Each number is 128 + 24 x the weight over its row's rms, rounded and kept within 0 to 255. Layers, rows and columns count from 0. The size above them is the row's rms in percent of the matrix's.

# layer 8 MLP down (transposed), 2752x1024, rms 0.0189, rows 1677-1680, columns 512-767
size [ 97 103 105  97]
[[160 135 164 174 100 150 118 146 150 161 158 103 121 114 119 129 155 123 146 140 114 159 173  77  97  99 150 150 137 164 115 202 146 129 129 103 122  97 121 115 145 170  89 113 127 186 120  88 123 148 121 161 181 125 126 147 102 117 116 126 112 105  97 155 117 124 112 133 100 116  80 142 157  94 135 160 112 123 109 100 133 110 119 119 110 138 159 133  89  86 126 128 107 113 135 130  98 115 129 159 119 156 145 116 136 163 109 103 114 116 177 133 111 130 140 115 126 118 113 123 103  87 118 160 103 141 175 129 137  65 117 154 116 150 110 161 154 130 122 145 134 147 121 165  65 172 110 137 110 112  98 112 108 137 128  98 102 127 127 126  92 116  75 164  83 149 156 101  65  98  96 169 116 119 114 155  99 163  96 191 124 145 147 106 113 146 172 141 145 107 144 131 117 146 176 132  95 121  97 154 144 164 111 149 112 118 117 120 161 134 138 154 211 118 138 163  95 142 114 141 131 129 101 101 170 115 130 117  51  98 161 131 106 156 136 146 104 150 113 118 128 115 125 133 112 132 135 153 115 114 139 155 136 132 117 164]
 [142 149 137 101 129 147 135 123 119 154 115 118 116 121 120 127 147 103 135 117 160 105 103 147 141 121 127 108 127 125 155 142 152 152 108 164 158 104 126 129 145 154 139 161 108 118  88 124 125 142  88 151 127 147 122  98 125 110 104 135 103 114 110 125 130 115 135  83 126 140  76 132 137 134 116 135  99 110 113 187 105 100 140 145 136 220 126 119 112 116 150 156 114 102 141 158 174 175 142 171 157 127 144 105 165 110 153  99 143 125 156 173 108  94 108 157 152 146 125 130 105 119 189 128 106 131  95 141  96 113 163 155 114 166 132 127 120 121 157 156 125 111 146 175 118 153 110 165 114 154 136 101 150  89 120  97 114 115 144 152  46 144  98 139 148  65 140 139 143 159  94 145  99 103  91  87  84 122 115 117 101 127 150 125 144 106 145 128 110 129 112 109 149 148 126 135  96 152 117 130 131 141 132 152 133 122 158 126 142 138 119 150 120 162 171  88 109 126 171 145 175 117 122 133 160 127  98 129 115 146 105 149 121 186 170 152 163 166 157 120 121 123 145 167  84 185 137 184 162 147 161 153 119  87 106 110]
 [140 176 102 117 118 135 167 157 158 111 118 151 124 107 119  78  94 142 134 126 160 123 132 100 109 142 132 134 131 113 114 136  83 162 100 121 134 143 120 155 140 133 161  92 155 121 175 129 117 163 103 119 108 115 137 106 147 158 159 160  67 133 142 167 140 101 152 129 107 115 157 151 148  81 118  93 162 122 146 153  82 157 110 159 118 140 117  93 123  84 148 108 163 164 144 159 141 143 151 138  91 104  98 143 119 169 147 154 150 122  99 137 113 115 115 104 116 106 117  71 108 146 158 141  85 147 138 120 147  82  93 152 142 146 111 174 130 152  92  97  84 165  94 169 167 155  97 139 132 117 141 133 105 136 130 124 108 113 154 121 112 120 102 110 107 128  96 102  98 139  89 117 123 120 154 130 130 114  98 135  97 108 105 156 133 129 104 128 129  97 100 138 151 134 117 133 171 110 148 154 143 128 144 104 167 156 137 117 143 166 154 174 146 111  74  92 108 139 117 104 105 135 161 100 126 143 116 147 180 140  85 124 138 142 135 124 132 154 133 169 157 123 128 150 105 115 101 103 197 106 109 109 114 123 149 144]
 [109 140 114 157 127 126 143 144  77 135 134  81 129 137 144  78 132  99 142 136 141 146 140 104 123 129 127 173 147 106 132 150 140 130 112 114 131 125 106 147 131  96 136 154 149 124 140 124 140 115 134 124 133 112 154 169 153 116 141 133 122 131 126 131 107  93 144  84 167 122 133 109 189 141 101 168 154 134 129 119 142 139 129 115 149  73 155 127 132  93 163 115 160 130 128  88 130 149 159 116 132 150 109  91 108 144 131 160 174 181 103 105 118 110 108 122 119 114 115 144 129 136 129 135  94 114 140 116 171 160  86  77 133 129 162 144 124  89 120 113 112 107 150 157  68 161  94 123 118 143 102 146 115  90  60 139 137  78 156  93 140 159 151 139 126 105 124 138 128 151 170 133 112 127 144 116 125 141 114  90 111 121 129 111 134 145 159 135 149 165 110 127 159 111 107 112 131 130 130 120 140 132 118 125  89 173 144 142 123 130 106 135 137 117 142  93 109 139  84 132 158 112 166 138 130 145 147 132 138  83 126 138 108 120 111 148 132 146 111  88  89 111 130 138 135 128  73 158 131 145 137 133 109 143 151  93]]
# layer 8 MLP gate, 2752x1024, rms 0.0215, rows 1678-1681, columns 512-767
size [100 105  97 102]
[[143 115 107 124 119 117 131 111  88 119 121  99  91 118 159 167 128 129 143 160 110 144 144 145 121 128 129 175 108 127 141 144 159 118 144 139 104 125 124 137 178  83 144 134 136 107 159  93  91 125 108 128 118 124 135 109 113 164 150  98 117 140 149 161 156 165  87 131 164  87 158 168 136 139 135 166 142 160 136 145  96 124 111 127  96 129  96 172 149 123 152 170 104 112 136 160 108 122 120 144 144 122  83 136  72 126 111 173 176 142 113 109 114 143 134 133 110 126 141 134 151  80 124 128 154 123 144  84 132 124 112 110 151 112 120 121  79 124 111 118 133 106 131 114 110 164 103 138 106 114 151 108 112  97 108 124 125 101 112 142 190 125  96  82 138 124 103 139 109 111 171 110  92 172 139 116 129 125 126 131 126 122  96 124 176 127 149 143 119  91 124 130  73 108 110 123 126 130 166 139 144 118 102 123 106 114 131 167 104 152 144 110 151 109 157 120 137 144 131 132 134 136 157 101 128 150  97 167 177 143 144 140 154  78  67 146 107 127 156 141 188 119 185  96 132 111 138 121 111 105 152 105 189 108 156  64]
 [157 174 149 144 111 136 138 132 123 160 121 127 113 136 101 106 145 146 128  95 123 107 134 130 125 150 168 123  87  84 146 119 154 126 121 179 136 107 136 156  86 126  97 137 141 131 109 107 138  93 112 106 106 138 121 125 144  85 139 122 149 105 170 158 145 175 131 148 113 160 146 125 131  95  83 175 100 161 119 101 117 163 124  76 122 169 121 105  77 103 111 119 104 113 109 148 158 134 140 127 120 115 122  99 137  96 149 100  99 135 107 121 146  89 138 125 111 163 156 125 140 104 147 160 149 115 121 143 176 155 134 120 117 134  95  98 138 103 147 132  91 121 114  99 146 148 137 117 130 149 148 152 134 138 113 123 123  99 111 108 147 158 104 100 120  91 149 126 134 135 102 126 102 133 136 127 111 104  98 163  97 123 140 111 154 177 124 114 130 139 123 155 141 113 140 161 104 145 120 138 141 135 101 118 126 116 123 160 148 162 164 118 140 159 140 122  79 114 118 129 104 117 163 139 117  98  83  96 182  82 113 122 131 136 122 145 141  93 158 133  75 169 149 109  63 162 113 125 126 172 182  95  90 121 126 112]
 [ 84 133 151 164 127 146 148 109 108 114 116 151 140 139  98 125  96 119  87 109 135 184 144 175 163 153 117  98 127 172 111 125 132  99 123 148  96 127 119 137 150 131  92 117 116 161 128 132 113 104 119 139  91  99  60 141 110 143 111  96 138 107 147 116 109  94  91 174 161 157 109 133 129 116 117 142 134 115  98 185 157 101  94 121 101 141 145  95 134  91 113 136 114 175 147  99 121 168 135 119 149 127 100 101 136 133 144 138 112  69  92 110 138 104 144 115 120 165 158 163 164 169 113 122 143 131 128  85 135 155 154 148  93  92 107 107 111 142 107 128 134 146 124 125  91 157 167 101 141 121 131 152 120  96 112 133 126 102 128 117 124 137 120 132 139 108  93 120 139 169 150 101 139 157 164 128 134 119 129 160 129 145 151 132 114 134  99 127 135 144 112 129 141 138 151 148  98 157 107 162 135  81 115 162 164  72  79 101 100  85 129 113 158 135 110 144 170 122 128 121 137 142 144  96 106 118  94 163 119 123  93  62 151 112 152 178  90 124  81 142 107 120 177  88 171 159 138 159 132 163 134 168 147 113 103 132]
 [119 140 103 117 140 142 167 118 138 113 155 178 128  97 123 120 160 124 134 151 138 153 103 185 143 109 115 157 119 103 149 140 143 104  95 148 140 108 109  97 117 131 123 147 130 107 136 104 147 100  73 131 115 139 100 110 138 127 107 109 154 116 205 119 114 107 111 135 158 184 157 157 134 103 100 138 107 146 142 111 136 122 131 125  82  92 150 161 106 158 123  96 137 119 129 129 148 147 112 148 117  82 164 132 113  88 110 156 101 142 123 129 132 111 111 105 131 112 131 146 143 121 109 108 153 154 122 144 125 157 127 110 102 103 129 105 156 127 122 122 137 166 105 113 137  97 109 135 156 176 118 166 160 147 152  84 133  96 155 133 118 120 129 129  88  90  95 133 103 129 131 111  69 104 137 120 160 172 162 160 125 154 119 109 142 139 179 149 135 168 138 151 137  71  73  75 112 110 139 120 113 125  99 115  95 147 157 154 128 152 133 133 152 132 147 122 149 121 154 110 155 147 131 116 129 182 151 132 124 125  84 151 132  87 105 139 105 122 126 142 112 102 126  98 132 110 108 155 160  94 156 145 111 134 154 143]]
# layer 8 MLP up, 2752x1024, rms 0.0223, rows 1678-1681, columns 512-767
size [100 106  96 102]
[[157 118 118  82 116 126 103 120 164 132 111 109 130 130 119  88 115  98 165 156 134 132 125 122 139 158 168 104 147 101  85 131 122 125 129 134 122 165 142 155 116 139 126 130 121 111 101 151 143 121 102 146 105 129 118 106 140 158 132 154 115 138 162 141 124 125 135 138 142  95  87 131 131 135 144 131 133  93 130 100 117 174 101 137 115 121 133 136 136 135 119 124 139 102 103  93 108 111  65 123 136 105 159 104 193  92 107 121 104 129  72 108 127 132 131 116 137 171 133 116 150  71 142 149 110 155 169 179 103 206 113 184  83 140  98 141 144  75 121 120 150 130 157 136 138 102 159  74  97 123 137 109 154 136 148 138  99 146 141 163  99 124 125 115 148 138  71  87 128 164 127 146 148  85 128  96 128 133 126 131 116 176 144 100 110 106 119 106 136 145 162 138 185 140 159  78 169 130 143 148 122 112 144 134 138 128 138 122 118 126 109  89 123 122 150 181 129  95 187 150 160 146 127 151 109  96 169 104 104 141 136 127 121 162 115 123  78 136 152 106 140 121 137 118 165 123 148 153  90 114 145 155  95 138 100 155]
 [ 90  98 145 125 138 114  81 150 174 139  89 120 156 123 152  90 167 196 153 103 113 114 130 119 112  89 162  55 132 148 123 111 127 161 130  97 159  87 137 122 119 165 144 122  86  88 100 143 112 114 145 111 134  90 119 124 110 107 118 136 126 160 126 105 129 140 154  98 114 118  78 140 176 154 118 115 156 130 148  80 112 101 116 153 150  84 146  89 147 123 107  97 125 108 147 130 124  82 171 104 129 135 149 131 122 157 130 119 149  99 160 148  88 125 102 142 115 132 132 115 130 122 147  88 133 153 149 107 136  87 121 158 134  87  92  97 117 147 120 145 138 107 121 141 117 128 125 121 156 114 132 141 122 158 134 102  74 143 139 102  95 112  88 122 146 123 141 151 103 139  94 124 134  94 133 132 129 135  81 120 113 127  91 116  98 157 125 120 134 120 118 127 110 151 127 114 165 179 161 125 119 142 138 150 113 105 100 104  97 139 122 151 128  98 141 156 133  96 104 130 109 169 130 130 172 150 105 137  93 127 105 107 165 129 132 134 134 127 139 132 111 135 131  74  96 133 114 119 120 163 111 132 141 114 153 154]
 [121 125 103  93 141 133 115 113 149 106 121 125 147 165  96 113 106 106 106 127 113 106 150 129 147 148 138 134 119 129 130 169 119 126 192 136 133 107 135  99 131 113 154 134 154 130 105 128 188 122 125 141 100 135 108 103 115 124 108 147 130 185 140 122 137 128 127 138 124 131 126 138  96 142 136 111  86 135 100 142 138 143 180 141 113 118 121 124 113  73 158 157 113 131 148 132 128 167 136 161 105  90 156 117 128 125 159 181 139 138 122  75 142 131 134 193 150 157 131 137 117 126 172 139 116 135 124 157 115 123 100 134 153  89 115  92 101 113 142  86 125 114 148  95  99 117 133 105  91 156 116 120 154 125  91 146  94 124 100 135 161 171 135 118 163 151 159 159 118 111 169 116  98 103  88 131 164 138 111 191  98 156 143 132 149 151 156 161 143 209 155 118 137 158 116 124 128 155 108 150 126  87 157  97 143 121 119 113 103 121 123 118 123 135 140 135 145 133 158 165  97 111  64 139 141  83 105 166  99 141 151 151 118 131 111 141 112 112 170 106 156 141 132 142 160 154 115 137  98 151 126 132 141 114 129 127]
 [171 138  88 130 131 129 180 127 108 115 122 137  99 141 111 161 111 106 131 176 141 114 129 138 151 184 132 165 114  77 154  98 100 136 119 145 142 167 130 149 176  79 137 137 132 162 101 125  98 100 134 138 149 137 120  99 142 134 134 142 128 111 134 169 132 128 116 107 105 116 120 110 135 118 106 147 182 137 104 129 128 124 169 114 146 125  92 142 140 134 149 110 170 116 194 135 123 140 110 145 111 143 100 129 151 107 104 112 119 134 112 130 148 160 133 114 127 134 110 168 106 127 160 146 109 176 100  85 133 115 146 132 142 119 154 132 155 131 117 150 142 110 135 117 172 126  87 136 141 110 132 144 102 147 134  72 153 137 139 110 112 123 195 116 138 132 166 132 120 102 136 111 119 114 115 184  82  79 127 117 144 124 104 128 122 121 135  98 144 160 119 147 122 125 110 143  95 129 147 136 112  96  79 126 137 151 127 125 120 108 116 143 101  95 123 139 157  70  71  74 206  95 104 148 130 123 140 141 124 123 128 162 134 132 146 160 141 165 131 127 148 120 133 138  94  99 105  92 128 114 123 126 152 127 156  89]]